config.toml
n_layer = 12
d_model = 96
n_head = 3
n_kv_head = 1
head_dim = 32
d_mlp = 256
vocab_size = 4096
activation = "swiglu"
norm = "layernorm"
norm_place = "pre"
norm_eps = 1e-05
positions = "rope"
rope_base = 100000.0
rope_fraction = 1.0
qk_norm = false
attn_scale = 0.177
bias = "none"
tie_embeddings = false
parallel_block = false
init = "normal"
init_std_qkv = 0.0492
init_std_o = 0.0611
init_std_up = 0.0704
init_std_down = 0.0704
optimizer = "muon_hyperball"
lr = 0.00931
beta1 = 0.95
weight_decay = 0.0
lr_head = 0.0177
grad_clip = 0.5
warmup_steps = 200
schedule = "wsd"
decay_fraction = 1.0
decay_shape = "linear"
final_lr_fraction = 0.05
batch_tokens = 32768
seq_len = 384
doc_mask = true
z_loss = 1e-05
train_tokens = 99380000
steps = 3033
dataset = "wikipedia_en"
Each number is 200 + 40 x the weight over its row's rms, rounded and kept within 0 to 999. Layers, rows and columns count from 0. The size before them is the row's rms in percent of the matrix's.

# down: layer 9 MLP down (transposed), 256x96, rms 0.0696, rows 109-113, columns 0-95
# gate: layer 9 MLP gate, 256x96, rms 0.0723, rows 110-114, columns 0-95
# up: layer 9 MLP up, 256x96, rms 0.0681, rows 110-113, columns 0-95
down109,097,228,308,189,225,212,201,231,152,173,205,177,205,247,273,129,192,111,243,196,205,219,220,197,241,233,150,197,165,162,171,207,169,213,226,156,220,273,210,168,273,189,212,224,163,203,214,186,243,195,142,210,188,202,184,130,248,201,178,266,148,145,151,187,207,165,154,176,208,249,166,103,176,217,163,140,143,171,199,188,222,304,178,173,183,228,124,235,274,194,215,156,168,246,177,217,194
gate110,095,179,212,119,164,211,198,219,214,109,217,165,224,256,180,188,165,168,230,131,128,254,269,234,213,162,254,230,205,202,140,140,181,174,208,163,249,186,154,211,223,230,215,177,210,233,190,197,161,185,275,200,243,199,205,168,202,210,203,161,206,248,171,173,263,131,197,217,227,257,197,152,203,295,209,223,255,156,192,193,189,126,236,211,208,112,216,218,236,332,192,234,235,198,194,153,226
up110,090,208,265,183,185,241,277,226,273,121,199,156,211,199,213,191,190,191,191,158,265,246,117,216,169,110,193,181,197,226,177,239,148,218,179,255,244,161,189,226,269,229,208,191,200,227,163,261,224,176,222,240,226,197,203,218,280,204,235,213,163,246,185,203,182,191,232,239,209,191,205,248,195,103,230,225,206,139,194,159,204,200,148,263,136,143,189,217,227,227,195,94,210,180,114,194,265
down110,093,248,179,156,215,232,247,198,130,228,153,192,195,234,224,202,178,153,155,206,134,239,132,158,163,188,199,228,147,224,168,217,150,186,215,170,156,127,160,150,235,207,206,210,176,274,248,303,154,190,148,217,257,195,210,177,173,192,210,174,224,221,222,210,294,176,199,294,220,274,191,237,133,191,185,185,219,173,264,206,253,238,158,151,226,165,226,170,134,232,219,256,202,181,213,214,118
gate111,081,282,209,226,131,233,235,120,186,162,206,142,247,284,168,185,131,218,195,205,182,187,163,161,269,165,169,265,196,196,139,222,136,156,199,258,174,199,216,177,186,143,179,226,257,160,239,215,163,157,170,211,201,193,138,259,208,191,199,172,154,234,177,192,200,207,225,236,114,231,268,189,202,251,187,204,245,150,114,257,171,229,270,189,230,252,157,204,217,188,253,170,165,200,181,146,168
up111,083,173,176,216,197,182,148,206,281,148,217,215,241,199,105,169,190,218,215,172,269,313,211,203,212,208,173,250,250,181,222,225,160,209,216,156,180,239,196,195,215,286,195,176,210,249,214,148,204,221,262,162,229,134,196,240,116,223,199,220,161,256,203,262,221,165,173,209,194,201,166,244,193,171,121,261,168,172,130,263,221,196,220,212,154,205,218,280,193,197,230,193,195,126,260,147,254
down111,090,220,176,241,249,246,148,181,187,215,191,291,293,220,236,175,196,200,183,250,181,198,223,183,101,192,247,187,178,208,173,178,199,177,270,182,202,179,140,203,252,249,143,257,213,158,214,185,191,264,210,131,193,132,272,164,200,137,195,164,218,210,221,190,248,211,217,164,176,271,166,236,208,194,220,237,275,203,168,160,226,194,119,234,167,107,196,245,177,242,185,249,205,131,161,159,218
gate112,098,248,250,266,194,218,121,227,256,155,224,128,224,186,260,262,138,254,266,113,187,124,199,206,290,195,196,197,268,188,216,216,264,151,167,252,231,217,224,132,195,279,149,221,209,220,147,159,184,129,200,207,263,201,181,167,161,230,206,222,237,222,152,199,210,170,250,175,226,118,187,191,171,203,169,214,203,184,207,221,221,186,172,182,234,213,235,196,248,198,223,176,146,222,229,152,245
up112,099,222,213,228,221,222,240,92,151,229,147,126,177,307,184,150,183,227,258,209,181,205,234,175,185,247,215,213,191,262,183,168,210,242,158,222,229,236,195,219,173,192,315,120,144,206,193,251,166,158,145,236,197,195,143,194,158,172,241,193,243,155,154,168,261,233,196,238,221,252,152,156,223,201,168,152,291,212,182,209,182,182,169,255,199,172,160,155,201,261,216,217,181,158,196,212,219
down112,103,213,230,176,225,288,192,225,254,217,135,222,209,157,172,234,226,257,240,224,192,182,233,218,166,180,125,184,162,218,269,119,198,211,200,232,187,170,279,119,219,238,245,270,130,176,216,117,179,248,257,214,219,187,272,230,172,263,149,197,152,160,191,254,198,170,162,181,255,240,224,226,228,184,122,149,191,159,164,147,205,199,232,255,146,185,242,225,219,187,214,150,193,232,203,168,187
gate113,105,215,274,195,207,177,106,238,162,196,244,225,177,218,213,233,208,189,130,301,197,211,190,260,221,229,134,204,211,208,218,303,170,160,223,233,224,184,68,200,211,115,124,148,179,129,192,205,216,154,208,197,181,264,229,209,196,195,169,170,233,235,235,189,236,215,213,198,218,171,105,176,179,226,133,238,215,173,195,197,247,218,156,220,168,149,237,216,206,225,142,215,238,204,202,190,165
up113,104,144,140,194,135,225,142,191,213,161,175,244,137,106,224,201,185,232,204,167,225,137,186,194,143,218,195,181,117,210,219,138,188,258,209,230,196,225,193,188,229,215,125,188,239,170,182,197,154,205,128,255,191,214,300,196,236,110,289,156,243,209,187,211,191,117,202,207,222,162,258,225,216,231,262,222,202,195,199,209,242,243,179,168,289,211,170,155,260,201,184,197,234,185,177,230,192
down113,099,142,156,188,207,135,188,283,177,125,168,179,231,279,212,190,165,243,269,219,261,227,199,184,180,235,162,182,215,151,205,225,196,224,209,166,205,169,139,304,247,171,163,188,259,229,224,191,234,162,215,167,230,151,242,213,260,183,169,157,161,223,213,207,273,228,192,185,188,227,245,192,185,189,230,149,168,169,157,238,219,275,159,51,211,173,205,173,244,150,188,253,189,200,188,205,209
gate114,123,177,218,148,224,209,180,207,182,251,189,217,221,188,207,208,180,217,236,241,173,219,92,191,179,249,173,182,203,197,171,216,289,194,295,271,130,250,162,160,234,159,217,111,253,176,263,207,230,221,143,209,148,241,185,249,206,150,152,157,214,143,266,185,137,226,253,244,235,175,212,204,141,236,184,195,279,190,150,248,146,205,193,168,213,169,197,214,208,221,224,124,160,155,165,235,211